From a checkpoint of a small transformer trained on Wikipedia: vocabulary 1024.
Each number is 128 + 32 x the weight over its row's rms, rounded and kept within 0 to 255. Layers, rows and columns count from 0. The size above them is the row's rms in percent of the matrix's.

# layer 8 MLP up, 576x224, rms 0.042, rows 0-39, columns 168-223
size [103  98  95  91  98 100  74 104 110  99  95 102 103 105  92  93  99 100  92  89  96 107  96  97 102 107 106 102 104 102  92  91 105 109 100 105  94 104  99  84]
[[146 168 161 138 122 180 123 122 112 121 138  97 127 113 126 199 102 153 130 128 145 123 170 135 146 153  98  97  82 110 123 121  82 116 130 103 127 133 154 143 124 164 195  94 123  40 120 143 121 178 126 128 169 130 155 117]
 [141 140 142 118 164 173 122 108  99 123 185 101 153 177 184 101 185  88 160 113 141 179 149  97  87 143 117 127 132 187 120 153 147 110 170 151  80 125  57 132  78 101 180 132 140 158 138  76  98 187  93 147 153 154 100  57]
 [114 183 149  76 198  88 136  98 110 151 169 112  87 179  99 148 115 135 146 122 139 122  93 191  90 151 119 137 110 126 106 128 201 173 179 155  90 194  79 106 141 165 130  84 117 105 126  67 152 140 160 147 136 173 206  89]
 [220  84 170 108 131 208 141 151 156 109 103  96 148  90 161 131 153  72 160  61  88 114 104 143 172 124 172 109 139  98  91  82 145 104 115 118 121  69 109 116 125 135  69 161 106 176 177 166  45  94 164 123  99 119 124  98]
 [171 105  62 157 140 183 143  95 103  98  89 122 147  45 128 176 101 134 134 117  87 119 131 136 163 101 140 178  86  95 146 133 121 152  81 151 192 153  92 161 132 173 148 132  82 123 128  83  61 122  87 122 147 140 140 126]
 [144 166 150 135 103 164 138  97 110 196 233 153 121 157 100 117 154  59 111 137 122 160 132 131  98 158 106 148 151 118 128 140 160 189  92 128 121  65 124  92 191 130  61 161 132 137  84 134 165  53 113 121  89 155 132 106]
 [ 90  98 153 165 125 134 108  77  95 113 114 117 149 132 113 135 142 138 159  87 101 149 169  97 160 118 122  80 156 165 139 113 152 178  71 107  97 101 123 143 132 130  74 107 120 112 110 154 174 110 144 171 145 120 161 105]
 [119 137 153 136 104  82 171  99 117 157  92 136  89 108 121 122 145  71 100 115 161 162  73 117 144 151 102 105 102  94  89 162 161 153 175  82 111 113 105 101  71 106 114 111 125  74 185 107  65 139 109 113 158 134 156 137]
 [119 162 118 115 155 102 133 186 128  96 152 165 109 112 198  70 143 104 137 138 132 186 129 121 120 164 119 123 154 163 143  36  86 134 170 108 176 131 168  82 136 158 106 163 136 133 110 118 129  95 104 105 148 116  53 117]
 [114 115 155 201 137 156 126  73 117  94 123  97 150 118 138 173  82  86 132 142  82 152 147 108 119 140 117 199 107 169 184 133 109 108  98 145 110 149 147 129 115 133 133 108 101 122  93 104 142  96 153 184 119 160 141 126]
 [ 91 105 135 104 139 103 107 146 175 137 128  47 159  89 139 166 164 107 142 106 147 116 132 159 158 103 144 185 136 131 227 132 154 187 146 142 124  77 113 127 148  98  72 138 140  81 125 118 123 161 130 137 135 132 117 168]
 [138  59 143  93 133 127 138 132 143 128  78 173 139 116 160 170  92 145 125 112 139 141  86 107 165 154 175  95 117 106 100 149 131  79 122 165  95  83 207 120 180 124 103 128 106 132 106 112 156 131 141  46 154 116 114 120]
 [124 132 138 128 139 131 106 124 159 101 137 132 116 102  74 117 179 137 115 114 134 128 113 168 127 131  79 122 123 105 142 140 127 146 100 102  76 173 141 144 122 143  95 111 144 122 151 186 102 132  75 139 105 150 104 119]
 [ 96 106 104 211 178 173 143  67 134 133 117 109 136 159 147 161 152 130 130  85 138 170 124 125 142 132 117 159 134 102 115  98 119 117 180 163 135 162 106 133  99 141 132  80 141 111  85 154  99 139 111 106 118 141 111 188]
 [127 112 110 173  99  71  83 161 119  51 153  85 166 107 120 121  53 144 120 155 113 136 129 107 179 141 140 120 156 165 146 127 129 108 152 146 140 144  98 138 166 165 143 170 146 149  88 101 133 178 103 114 114 168 143 128]
 [132 132 109 122  82 147 109  65 115 145 130 135 164 145 102 135 116 155 157 103  74 112 117 122 117 118 115 118 129 104 127 196 111 140 160  83 102 117 112 107  91 148 136  95 172 113 143 120 132  83 135 123 146  53 171 113]
 [165 142 111  83 135  96  94 122 148 136 142 120 137  92 106 141 137 145 190 128 110 144  48 169  87 136 134  58  49  74 112 158 117 154 123 163 132 163 151 138 157 135 196  75  82 142 123 157 138 108 171 126 106 153 135 179]
 [101 122 107 133 136  70 115 143 168 150 200 136 109  72  79 162 122  81 151 166 175  87 180 106 129 116 107 124 106  95 123 166 106 105 112 110 112 115 194 164 139 153 151 141 100 117 147 113 109 131  88 129 172 164 162 108]
 [167 168 141  86  60  93 117 147 111 133 131 117 151 113  73 103 147 148 147 150 107 146  99  77 164 126 156 100 165 182  33 188 149  97  96 106 110 129 133 106 138 141 100 123 172 149  50 130 113  76 103 138 135 170 127 161]
 [127 144 163 127  46 163 126  78 114  75 108  75 119 103 189 121 195  98 149 123 107 150 109 121  82 140 103 139 130 136 117 167 111  83 154 118  99 196  91 115  82 103 118 144  80 130 141 136  96 119 161 102 137 137 109 102]
 [152 144 124 149 119 111 122 166 112 101 127 183 135 140 137 168 112 154 119 141 111 186 101 133 110 207  88  68 115 105 107 101 115 169 118 172  84 176 139 109 148 134 131 129 115  87 129 163 156 161 125 113 162 105 119 151]
 [136 117 123 177 145 120 135 120 114 120 119 137  92 150 170 176 135 131 185 116 139 130 146 137 208 144 146 158 135 122 169 214  86 126  92 119 113 157 102 133  92  87 102 100  59  70 145 154 179 112 135 141  72 111 141  78]
 [134 129 148 105 155  84 137 213 106  69 173 115 113 119  67 133 130 165  86  92 153  93 172 145 145 187  56 107 114 138 123  99 118 152 124 107 161 144  86 170 112  88 178 138 104 107 103 141 162 149  95 190  82 158 129 129]
 [166  95 151 156 101  92  81 158 207  81 136 214 166 154 144 113 158 105 147 155  75 146 150 162 140 131 108 109 175  92 180 159 132 109 156 113 101 134 109 101 125 105 180 169  60 132 139 122 112 149 116 149  73 107 118 147]
 [103 133 121 171 149 120 145 151 119 127 157  95 177 109 119 101 150 119 107 170 121 134 137 140 151 140 102 152  98  74 123 188 118 164 207 144 156  94 117 149 164 120 186 136  87  45 140 109  77  85  93 145 117 145 119  88]
 [156 118 150  57 163  70  67 150  95  93 100 163 110  76  79 124  98  72 140 143 120 163 155 146 173 170 127 136 174 115 189 206 113 128 103 162 140 103 121 140 147 156 132  54 133  72 105 104 129 142 142 118 123 148  91 109]
 [102 177 161 147 145 128 114  70 117 140  53 119 128 156 135 142 130 109 131 113  94 163 114 145 152  99  80 142 133 129  61  95 131 130 163 135 162 105 168 143  89  61 135 105  71 159  87 118 154 149  77 161 130 142 145 154]
 [110 140  97 108 108 174  98 146 101 104 138 158 162 112 152 126 106 148 100  86 120 105 110 113 106 106 204 146 101 139 144  98 145 137  67 129  91 142 132 176 139 141 155  99 162 125 121 119  87 124 214 115 116 135 120  94]
 [160 169 140  42 132 147 150  88 129  82 187 179 144 109 212 102 137 136 117 132 126  86 142 154 132 139 154  80  89 178 114 134 118  93  81 153 111 111  98 119 157 140 136 147 114  81 111 157 127 182 151 164 152  98 105 115]
 [ 51  94 139 127 133  81 107 135  92 144 164 139 184 155 117 182  63 111  76 119 113  99 111  93 182  75 153 176 164  78  66 125 115  99 114 108 111 146 147 180 116 151 152 181 169 147 110 156 184 175 168 104 139 105 168 131]
 [125 170  90 128 170 119 185  98 129 111  85 143 146 125 174 212 150 152 139 116 155 130 166 130 172 104 123 155 102 108 192 139 178 116 132 214  47 142 140  77 193 170 144 128  80  89 142 100 178 125 119 114 109  97 144 145]
 [148 103  91 106 115 106 173  97  97 148 128 109 151 149 135  93  72  92 112  97 146 162 155 132 103 217 116 129 129 119 109 138 167  80 141 162 175 130 116 164 168 173 139 144 108 107 182 141 140  79 129 163 190 104 154 111]
 [131 136  86 132 123 184  73 149 118 148 110  98 120 126 137 118 131 129 131 155 191 148 119 102 107  97 140 110 179 191  96 177 182 160 104  73 181  73 184  88 202  91 120  93  92 183 105 123 143  96 148 150 128 137 107 134]
 [144 128 121 142 116 148 174 108 106 199 145 193 125 169 130 135 113 110 136 137 189 115  94 128 151 139 118 105 142 159 106 167  81 140 172 134 130 187  55  71 176 152 133  68 126 101  97 168 155 169 152 102 113 154  86 119]
 [ 97 112 114 125 103 128 179 148 119 132 110 106  81  86 118 160 178 162  69 106 150 115 105 100 161 148  99 137 104  93 165 202  61 112 154  97  85 137  99 127  89 112  87 101 192 155 145 124  98  88 186  84 152  99 147 189]
 [ 83 149 152 119  88  90  95  97 147 147  76  62 140 143 105 171  98 147 134 107 103 145  86  72 120 101 181 183 144 161 129 100 153 170  63 107 140 151 236 160  91 102 121 103  97 148 115 172 119 176 110 107 137  88 144 144]
 [130 141 120 181  93 169 100 172 147 140  86 108 120 156 125 146 127  62 162 167 121 117  80 130 187 165 156  69 154 135  72 180 123 165  96  65 130 124  59 136 146  92 109 116 114 163 163  98  98  90 144  82 182 104 125 181]
 [103 101 128 144 109 132 131  88 140 127 135 148 172 128  98 184 152 122 110 112 148  92  96 120 117 117  99 138 150 142  78 162 137  95 100 134 173 106 120 101 147 161 121 162 114 133  68  87 176  58 118 109 106  92 106 140]
 [ 91 164  69 140 134  54 131 132 134 120 156 130 135 164 121 134 108 129 122  93 142 179 175 110 117 127 124  86 141 175 122 137 138 178 157 139 179 126 162 137 142 137 167 137 105 107  94 159 154 125 123 188 176 121 145 117]
 [125 144 159 124  96 168 150  74  85 166  82 177 125 185 142 137 106 156  87 173 148  79  44 118  78 130 114 115 111  93 138 179  98 102 146 135 137 139 108 123 112 131 169 144 164 159 106 130 117 148 123 110  73 105 106 165]]
# layer 8 MLP down (transposed), 576x224, rms 0.0408, rows 0-39, columns 168-223
size [104 102  98  89  98 101  76 105 107  97  98 102 103 107  95  94  97 100  89  90 100 108  96  95 105 105 106 102 103 102  93  89 104 107 100 104  99 106 100  91]
[[120 150 115 143 146 121  72 108  99 105 123  54 108 156  78 186  99  75 116 113 158 188 144 120  90  97 157  91 225 112 137 169 161 108  45 124 120 129  50 170 116 117 117 124 111  72 148  92 188 126 149 111 132 159  71 158]
 [ 90 144 149 128 141 165 173  90 158 156 124  71  96 103 232 109 138 124 155 133 175 129  89  83  36 115 137 142 128 132  69 146 164 125  74 124  69 146 106 110  74 132 136  48 105 117 128 138  91 130 108  91 109 145 146  99]
 [ 77 136 158 132 119 122 118 107 167 107 112 111 137  97  93 109  93 132 164 146 109 118 121 107 115 146 183 111 199 160  97 134  38 110 158 150  63  90  99 114 111 100 142  76 131 105 124 136 162  86 158  92 121 121  97  90]
 [112  87 135 159 113 129 161 109 108 147 145 119 175 136 155  93 101 193 123  97 162 103 114 114 126 116  88 148 120  60 147 131 129 154 114  76  83 224 119 189  75 166 154  96 107 150 110  97 166 108 143  90 137 122 148 118]
 [ 92 162 167  71 144 175 146  47 115 122  62 136 137 121 192 113 152 144 104 138  57 126 117 109  78 126 131  88 141 124 126  95 135  81 207 111 181 137 119 125  95 171 144 139 110 132 128 132  81  85 122 161 161  89 134 129]
 [169 138 156 152 147 142 139 150  96 107 169  73 109 129 101  46 135  58 121 157 118  92 115 161 136 129 127 145 121  70 132 136 105 157 133 144 110  70 173 158 158 170 127 137 126 116 128 183  88 157 164 108 162  93 132 102]
 [157 109 177 157 116  99 142  91  91  67 158 150 105 103  91 130  98 154 111  26 120 110 159  88 180 123 102 100 123 141 100 182 123 131  94 159 106 146 135  97 119 132  94 137 121 129 104 130 189 135 128 148 141  60 107  78]
 [134  95 138 128  73  85 112 117 113 142 103 135 109 118 159 103 151 120  97  72 158 140 161 126 138 115 115 153 123 118 112 174 124 155 133 112  97  90 168 140 107 135 137  67  80 126  86 116 163 152 139 144 109 138  85 106]
 [134 167  73 119 104 173  98 140 135 212 128 108 130 107 148 142 173 112  96  93 148  89 112 112 119 185  92 167 143 142 139 171 180 170 168 142 151 154 119 116 136 145 149 124 151  94  95 112 111 150 124  80 119 129  80 129]
 [150 114 138  99 121 128 144 175 154 146 156 139 130 120 146  89 158 133 128 127 119 126  49 148 166 127 166  91 179 126  91 102  71 142 138 149 174 155 155 136  72 137  98 102  98 159 213 141 115 106 146 113 156 148 145 176]
 [108 176 127  87 129 150 120 105 134 160 141 124 180 112  79 193 139 124 114 126  88 105  94 111 142  75  52 153 164 108 139 147 108 148 126 192 131 138 113 225 145 101 121 100  53 152 170 165  79 124 104 133 142 135 136 108]
 [164 130  84 100 134 133 105  95 105 156 140 134  98  80 104 153 125 114 148 142 111  88  95 128 106 117 157 142  45 124 111 121 158 115 100 113 202 159 105 174 134 173 113 105  99 128  95 189 154 127  93 157  77 101 146 135]
 [140 107 122 172 128  65 115 122 134 138 142 141  85 146 116 133  47 144 109 124 133 106  83 183 110 164 135 135 139  79 103 140 122 163 137 102  80  77 102 106 132 151 112 193 107 171 156 119 165 137  78 157  74 192 130  86]
 [127 146 110 109 137 131 107 134 122  94 137 137 160  77 102 190 135  64 125  66 112  78 114 115 154 133 163 130 124 179  70 148 118 148 129 191 142 188 124  87  82 138 147 133 125 132  24 154 168  90 125 135  81 136  88  96]
 [ 84 177  97 103 138 124 130 129  99 183 143  58 119 140 194 150 131 114  89  98  82  98 149 153 130 143 195 104 116  99  77 140 128 148  92 191 120 119  77  94 122  91  91  94 159 126 177 171 135  92 121 146 132 152 174 130]
 [130 121  82 161 146 138 119 115 106 100 102  91 107 138  98 120 115 101  99 136 160 130 174 184 192 183 142 166 174 190 141 160 184 116  86 205 139 133 149  56 188 108 125  86 168 145 120 122 144 142 159 136 118 122 100 131]
 [184  62  85 114 127 154 152  84  95 117 106  96 187 164 153 106 129 107 155 146 185 148 144 141 138 172 140 132 190 129 139 104 130 188 126 125 135  94 130 104 156 121 110 130 142 162 127 168 115 167 133  84 109 120  96 129]
 [ 91  93 115 118 167 162 184 144 136 106 157 164 137 142 117 139 118  68 137  56 115  96 111 125 150 107 124  72  94 121 204 111 129 177 138 112  95 104 132  56 127 105 127 121 158 152 136 152 113 130 117  89 122 189 193 108]
 [145 115  71 122 103 114 170 117  96 157 117 170  89  97  88 106 120 146 117 142 154  58 148 138 137 105 151 148 116  50 134 149  95 153 112 163 145 188  90 139  75 139  90 164  88 142 101  68 115 163 135 131 127 112 182 129]
 [ 87  81 170  48 167 157 135 150 106 149 144 108 157 101 124 129 133 108 138 102 120 115 126 141  76 152 129 154 125 161 127 136 163 153  83 146 100  93 137 111 109  88 133 140 122 115 121 128 138 157 150 151 188 150 167 122]
 [136 138 152 178  98  59 153 112 124  92 118 181 126 121 130 129  75 149  69 143 127 111 141 109 146 148 102 126 142 137 197 107  39 130 195 121 132 166 120 113 127 122 105 180  74  75 169 109 118  74 138 111 151  92  57 124]
 [129 138 138 146 131 145 141 101  92 119 107  96 109 141 149 178 134 144 114 167  72  88 191 130 118 107 132 164 129 140 155 139  95  99 114  96 169 109 154 140 113 124 115 135 171  96 173 147  81  95 117 129 118 130 152 121]
 [104 155 103 106 127 195 132 129 184 148 116 159 104 105 130 119 115 149 114 128  74  81  52 127 109  55 133 119  98 177  76 166 180 164 105 107 137  69 135  91  98 115 145 114 115 139 142 172 191 121 112  66 142 145 107  99]
 [140 127 124 150  83 138  89 146  60  96 156 122 167 117 153 108 104 133 109 154 158 187 116  98 129  69 157 122 134 117  91 138  80 108  50  78 158  62 120 159  91 104 129 103 127 127  88 133 148 130  97 118 118 169 119 193]
 [ 79  62 144 136 127 114 164 100 130 147 143  55 151  94  92 119 138 161  93 118 109 150  93 158 115 108 146 161  91 131 106 133 157 120 112 154 101  69 145 112  80 124 101  87 159 103 152 152  89 125 138 205 182 119 132  96]
 [147  67 168 106 107 140 114 118 153 144 111 133 133 130 146  64 143 115 122 170 116  77  88 121 151  95 112  93 136 222  43 138 102 125 132 153 114 163 160 144 112 141 136  82 103 155 135  94  83 114 116 200 119 113 109 110]
 [137 162 196 105  95 119 120 104  97 125 104  78 146 151 196 119 117 174  99  91 124 126 159 145 103 150 137 127 168  84 106  72 114  93 166 187 129 138 155 140  80 112 104  52  98  94 114 144  96  79  84 142 138  35  97 135]
 [139  98 123 159  89 135 136 108  84 122  90 140  73 137  95 156 147 116 154 142 122 188  90  74 106  83 135 158  74  85 124 146 137  92  66 159 118 145 181 132 154 130 136 118 111 119 121 104 162 129 123  72 122 112  66 166]
 [ 64 108  88 145  99 128 192 110 117  74  95 144 114 122 154 150  94 144 123 136 141  58 117 117 105 104 139 102 147 121 114 128 121 122 140 108 144 149 161 137 114 169 130  51 159 138  58 108 126 179 145 143 155 105 124 127]
 [111 140  73 128  57 124 174 145 145 118 114  81 136 147 101 129 117 130 132 176  67 137 148 101 173 145 123 138 124  67 184 131 101 173  81 106 147  88 116  56 176 147 131 137 124  63 136  92 138 105 146 150  83 123 181 122]
 [175 164  74 136 139 156  46 136  97 115  82 100 120 146 185 133 151  80 115 150 175 161 164 154 137 185 113  62 133 169 101 114 119 141 135 102 114  86 125  99 143 163 147 151 129 155 118 103 167 115 119 126 170 111  86 174]
 [ 87  97 131  98 187 102 171  77  68 148 125 134  88 137 170 170 109 118 109 129 166 137 158 191  76 141 157 177 165 119 103 160 114 122 106 116 163 118 152  46 171 148 136 113 106  92 163 177 114 127 158 104 184 138 117 163]
 [116 165 140 110 127 143 111 164 121 124 126 135 134  92  90 125 149 117 121 192  90 144 172 156 114 128  71 142 101 177  94 192 196 172 144 139 138 143 116 128  71 149 154 144 108  68 124 155 133 179  89 170 169 212 148 154]
 [136  81 174 136 119  46 123 118 156 130 143  90 112  67 114 158 115 175 114 140  88  66  80 177 110 162 128 198 202 133 151 134 171 157 158 129 168 101 139 120  65  97  94  98 105 117 139 135 134  67 170 153 117 119 148 168]
 [124 116 197 127 125 171 174 163  86 154 107 110 152 162 116 164  71 154 117 115 189 141  89 168 131  99 195 176 110  80  98 169 118 147  98  97  87  62  97 165  97 116 180 113 117  99 139 129 129 130  91 176 123 114 176  98]
 [117 135 118 169  80 130 137 135 160 153 125 122 144 103 206 138 170 115 136 151 138 113 112 141 135  70 115 122  97 111  69 149 172 108 108 103 115 177  90 131  46  94  77 152 116 142 131 128 135 161  99  76 164 163 139 202]
 [151 107  82 116 145 149 117 164 160 178 194 163 169 131 125 127 142 168 173 149  77  81 117  93  58 127  38 164 114  84 122 158 169 103  98  98  91 151 180 173 119 177  95 116 139  94 153 116 135 146 103 142 129 115 178 139]
 [180 128  64 226  51  98 123 161 139 146 129 103 104 111 109 115 142 170 123 147 170 108 105 126 145 123 110 172 171 173 146 189  92 129  96 107 139 122 142 140 155 168 153 170 136  87 125  79 121 118 162  70 174 133 110 162]
 [153 114  90  95 119 113 131 145 125 123 114 110  89  85 106 161 119 138 101 192 148 135 159 109 122 102 129 133 151 119 144 104 134 152 101 139 159 173 105 101 144 160 195  88 129 103 184  84 111 155 144 127 168 127 114 143]
 [109 133 142  35 112 154 169 113 141 201  88 161 113 168  87  76  81 124 154 197 138 104 133 126  82 152 142 111 124 129 167  97 136  59 144  87 117  84 179 197 149 141 121 153 162 145 133  69  91 181 117 123 147 129 160 137]]
# layer 8 MLP gate, 576x224, rms 0.043, rows 1-40, columns 168-223
size [107  92  79 100 101  72 100 115 101  92  97 105 112  86  84  99  89  85  84  92 110  90  95 100 112 110 111 107 102  82  77 109 119 101 116  88 108  93  83 105]
[[158 104 177 137  79 179  57 101  70 154 101 191 144 176  96 157 124 135 120 144 126 126 192 116 139 111 124 137 103  98 131 146 191 104  97 138 147 129  93 164  87 179 140  95 113 176 119 128 153  96 103 100 135  76  98  92]
 [185  91 134 177 122 139  76 110 131 104 146 160 142 135  96  87 113 148 131  77 175 124 157 100 122  94 101 107 171 143 143 104 119 120  53 174 114 134 152  88 103 211 108  93 167 150  61 103 132 114 121 188  96 100 116 120]
 [ 98 105 153 134 146 127 105 102 154 131 143 129 114 150 137  93 132 239 158  94 178 120 118 148 145 102  89 138  80 149  99 160 151 127 109 129 107 181 155 107 146 144 108 162 112 107 103 125 155 111 161 166  58 128 118  73]
 [134 140  98 149 204 196 154 134 141 180  91 132 128 118 151  97 149  58 158 113 101 119 158 160  99 125 123 110 104  99 110 151 140 109 125 123 107  78 128 102 195 166 163 144 120  97 132 143 160 114 159  93 111 149 143 151]
 [144  67 112 128 100 139 162 140 135 115  65 130  71 151 110 118 194 145  84  94 112 170 164 113 128 108 121 141 110 123 117 145 127 177 143  95 114 186 119  91  98  90 178 131 104  97 155 144 111 147 163 142  92 145 174 184]
 [132 101 158 125 102 121 130 146  90  48 155 132 120  53 232 124 165 130 169  85 105 155 148 141 131  96 139 103 114 117 100 108 155 122 149 124 138 166 126  62 105 153 130 125 152 123 142 151  88 157 173 129 162 167 105 114]
 [127  75 167 161  77  91 125 134 156  98 125 112 144 126 130 156 118  92 126 129 135 124 202 139  88 152 138 179 119 115 106 127 137 154 100 112 121 163 143 129 119 154 145 118 126 184 181 158 158 102 146 161  86 150 180 136]
 [122 128 106 175 115 138 178 106  60 159 109 122 123 105  94 172 162 169 122  92  86 151 117 105 126 129 105 142 124 145 153  60 145 151 108 163  85  85 126  94  87 130 144 167 104 103  88 102 126  75 107 139 181 123 138 126]
 [148 108  87 173 126 128 151 191 174 168  96 161 134 107 116 166 126 105 159  90  99  82  91 141 131 148  94  45 109 110 177  77 157 156 128 125 102 148 175 142 168 174 122  81 112 160 145 109 147 178 117 135  72 150  73 158]
 [ 99 163 154 139 181  75 139 163 136 132 122 146 106  95 138 169 185 105  98  84 100 175 159 133 121 113 113 100 164  78 102  99 164 109 164 149 141 162 173 155 135 149 160 123  91 113  98  80 126  79 137 130  92 169 179 127]
 [109 141 119 198 149 101 164 107 165  95 202 156 112 119 151 113 148 142 159 159  83 129 165 180 151 151 172  91 127  87 101 159 124 158  91 123 129 200 134 160 106 186 121 169 139 144  80 126 120 130 113 115 111  69 137 182]
 [142  88 116 133  88 111  55 136 103 123 117 138  95 142 109 154 141  96 145 150  86 166 209 129 129 125 117 125 149 125  87 155  94 135  93 150  80 117 139  55 120 128  68 150  76 147 205 186 119  82 105  78 115 149  78 128]
 [149  96  90 167 122 189 148 122 155  83 113 163 119  95 161 110 112 160 151 139 142 177  88 158 155  89 128 147 145  97  70  90 179 112 172 136 117 172 143 126  79 153 185 158 127 100 128  69 107  61 135 104 155 125 160  88]
 [129 150 142 172 165 151  99 180 172 122 101 124  70 160 197 101 153 144 174 142 129  78 126 118 124 132 126 118 158  88  88 142 160 117  98 126 168  75 141 122  97 116 120 168 107 112 176 148 133 120 106 119 119  95  98  97]
 [168  76 163 175 106 170 115 122 114 168 198 100 124 142 141 136 106 140 181 156 129 138 147 193 133 124 126 137 162 152 106  63 130 193  94 144 195 102  57 109 122 142 122 152 106 165 121 178 122 102  98 105 100  99  74 117]
 [104 121  71 150 106  99 134 127 175 157 123 136  85 125 152 147 191 164 180 122 111 154 133 104 120 131 129 123  93 153 138  82 147 134 200 157 144 227 103 153 148  59 126 170 106 171 122 146 184 118 157 156 121  98  94 136]
 [156 148 155  93 169 119 195 147 123  80  64 157 135 184 171 148 127 118 108 123  87 135 134  73 108 135 208 119 183  91 115 101 143 115 145  95 131 152  99 155 116  83 128 131 141 160 152 105 160 167 125  86 119 114 140 108]
 [107 134 169  68 208  68 108  85  96 140 128  98  87 101 122 126 145 149 115 120 109 127 110 150 108 133  86 122 175 139 196 193 122 121 115 141  84 134 147 178 164 146 111  75 182  95  71  93  78 109 130 216  62  84 106 156]
 [ 94 123 130 108  73 147 125 149 151 145 195 181  74 177  99 156 120 153 147 146 185 102 132 132 112 104 130  96 117 128  68 135 143 201 123 129 149 180 124 125 159 116 177 171 173 140  35 138 160 106 146 128  96 151 125  95]
 [125 139 170 110 121  74 137 120  85 100 115 147 129 147 119 163 102 132 140 145 101 105 154 110 183 220 142 118  44  82  81 163 174  91 130  68 124 111 146 127 155 147 130 154  80 104 193 131 160 139  93 122 143  76 119 166]
 [104 105 103 150  97 138 136 179  94  98 201 100 177 155 141 154  82 128 151  69 169 174 134 154 132 103 124 160 114 144 147 135 156  95 106 134 171 143  75 124 147 149  99 128 113  99 156 148 169 125 207 177 162 188 147  99]
 [117  97 101 168 132 153 158 184 125 116  97 142  73 102 184  84 126  92  88 153 118 138 125 107 163 110 159 122 113 137 137 120 112 123 190  72 137 177 141 128 103 153 125 118 167 122 173 168  90 149 160 181 129 114 106 130]
 [150 157 152  72 121  76 155 162 177  56 104 132 138 131 139 154 102  61 136 126  91 148 157 142 140 133 117 118 135 129 160 145 141 111 138 132 123  99 196  90  94 130 240  87 175 131 184  91 129 149 120 109 131 102 140 104]
 [ 85 142 115 125 124 140 116 127 171  80 116 134  82 146 121 127 126  48 158 116  66  89 106 120  94 134 167  71 176 183 122 106 157 113  90 129 165 148 139 122 136 156  90 118 140  64 154 115 158 147 139 161 126 140 146  87]
 [111 135 133 189  88 129 135 173 109 156 136 143  81 140 147 164 161 118 122 101 103  86 202  62  47 110 185  75 186 169 108  98 106 176 132 112 123 130 173 146  95 143 167  68 148  98 151  87 137 141  90  95 126 121 172 159]
 [ 92 102 136 150  95 113 119 153 169  92  94  92  94 102 128 133 177 121 140 112  66 183 147 136 122 132 103 142 159 134  81 148 122 154  69  56  95 169 123  90 141 104  69 114 113 120 226  66 140 111 169 103 127 149 142 128]
 [ 85  82 113 154  97 108 101  79 126 126 156 118  96 116 158 208 147 138 104  91 127 156  97 106  79 134 133  72 133 143  95 146 144 102 113 122  95 173 140 121 133 100 185 132 159  90  77 103 130 118 112 130  85 113 125 162]
 [115 107 118 127 147 135 113 119 129 132 112 107  74 118 127 177 119 134 178 129 111  81 161 147 120 124 140  64 184 117 140 108 116  75 173  97 164 126  42 107 112 146 101 103 153 169 101 134 146 119 163 168  85 106  74  94]
 [180 169 141 163 153 193  70 120  84 141 134 105 178 159 137 136 146 149 172 130 186 181 110 115  85 100 135 132 146 176 101  98 102 117 161 180 148 155 133  55 183 104  80 152 149 134 154 134 121  90 153 155 111 114 107 100]
 [100 165 162 129 125 120 212  35 147  96 129 173  97 111 122  92 111 144 166 141 100 143 185 138  81 143 165 128 139 145 152 161 122  84 110 127 127 175 176 186  78 181 131 151 118 118  96 139 157 127 115 170 119 123 153  97]
 [180 156 144  80 133 181 180 201 162 116 159 144 169 112  99 147 129  99 148 170  99 141 163  63 188  64 203 161 117 118 159 108 160 143 160 153  66 118 130 118 141 178 128 108 139  95  80 150 125 138  72 126  47 113 146 132]
 [166 120 157 166 104 156 121 119 100 117 123 105 160 103  95 144  94  98 158 136 175  86 125 121 166 135 159 103 151 143 171 134 130 127  96 126 151 161 116 136 152 146 117  63 127 165 120 142 162  89 192  86 173  77 110 133]
 [131 160 133 151  76 146  50 130 145 125 128 146 134 131 124 165 153 148 153 103  88 146 124 181 143 113 112 167  75 148  78 125 181 197 162  82 109 132 125 152 113 108  84 179 175  93  81 133 140  94 127 164 156 104 175  95]
 [164 153 152 170 103 104 153 117  97 154 125  97 130 174 152 132 138 155 119 113 125 116 119 142  91 118 182 117 151 123  66 212 117 157 158  88 117 147 191 152 157 180 137  80 154 101 114 127  59 165 106 128  99 107 141  96]
 [114 143 161  46 141 128  76 191  94 133  84 159  53 150 101 172 192 111 165 115 138 135 137 115 120 101  95 160 104 171 114  54 133 143 129 110 127 183 130 126 110 103 112 129 126 181 156  97 127  75 184 121 171 135 103  84]
 [100 157 138 143 178 117 195 114 158 181 124 103  94 136 130 172 152 102 157 187  88 139 154 168 173 127 114  94 121 110 128 190 122 136  91  96 173 125  34  67 166 169 133  24 113  69 147 108 134  97  94 123 144 130 175 144]
 [ 68  70  96 164 117 125  89 178 144 112 166  99 133 130 134 187 200 123 154 136 117 131 102 119 193 139 117 149 137 131  60 116 183 211 189  80 170 154  74 109 111 189 168 123 143  76 188 116 166 163 137 132 120 203 116 124]
 [126 127 101 171  77 153  89 141 133 166 105 138 142 103 170 220  87 126  89 142 193  92 142 145 122 138 170 133 110  98  63 170 112 133 118 114 138 138 102 133 114 184  88 113 102 118 154 121 112 168 134 150 110  80 113 133]
 [ 49 141 172 173  72 148 128  57  96 105  56 184 173  98 180 207 124 163 120 117 131 121 146 131 148 120  99 126 107 122 115 168 144 150 118 167 145 195 116 128 106 164 161 107 173 112  98 127 122 129 156 125 101 101 136 136]
 [ 74  79 127  63  96 138 155 176 137 146  88 109 105 117 145 127 188 106 164 106 118  71 135 146 133 135 160 111 145 150 100 128 151 155 127 102 115  89 109  85 120 154  99 156 133 131 181 125 137 140 171 137 203 112 146 111]]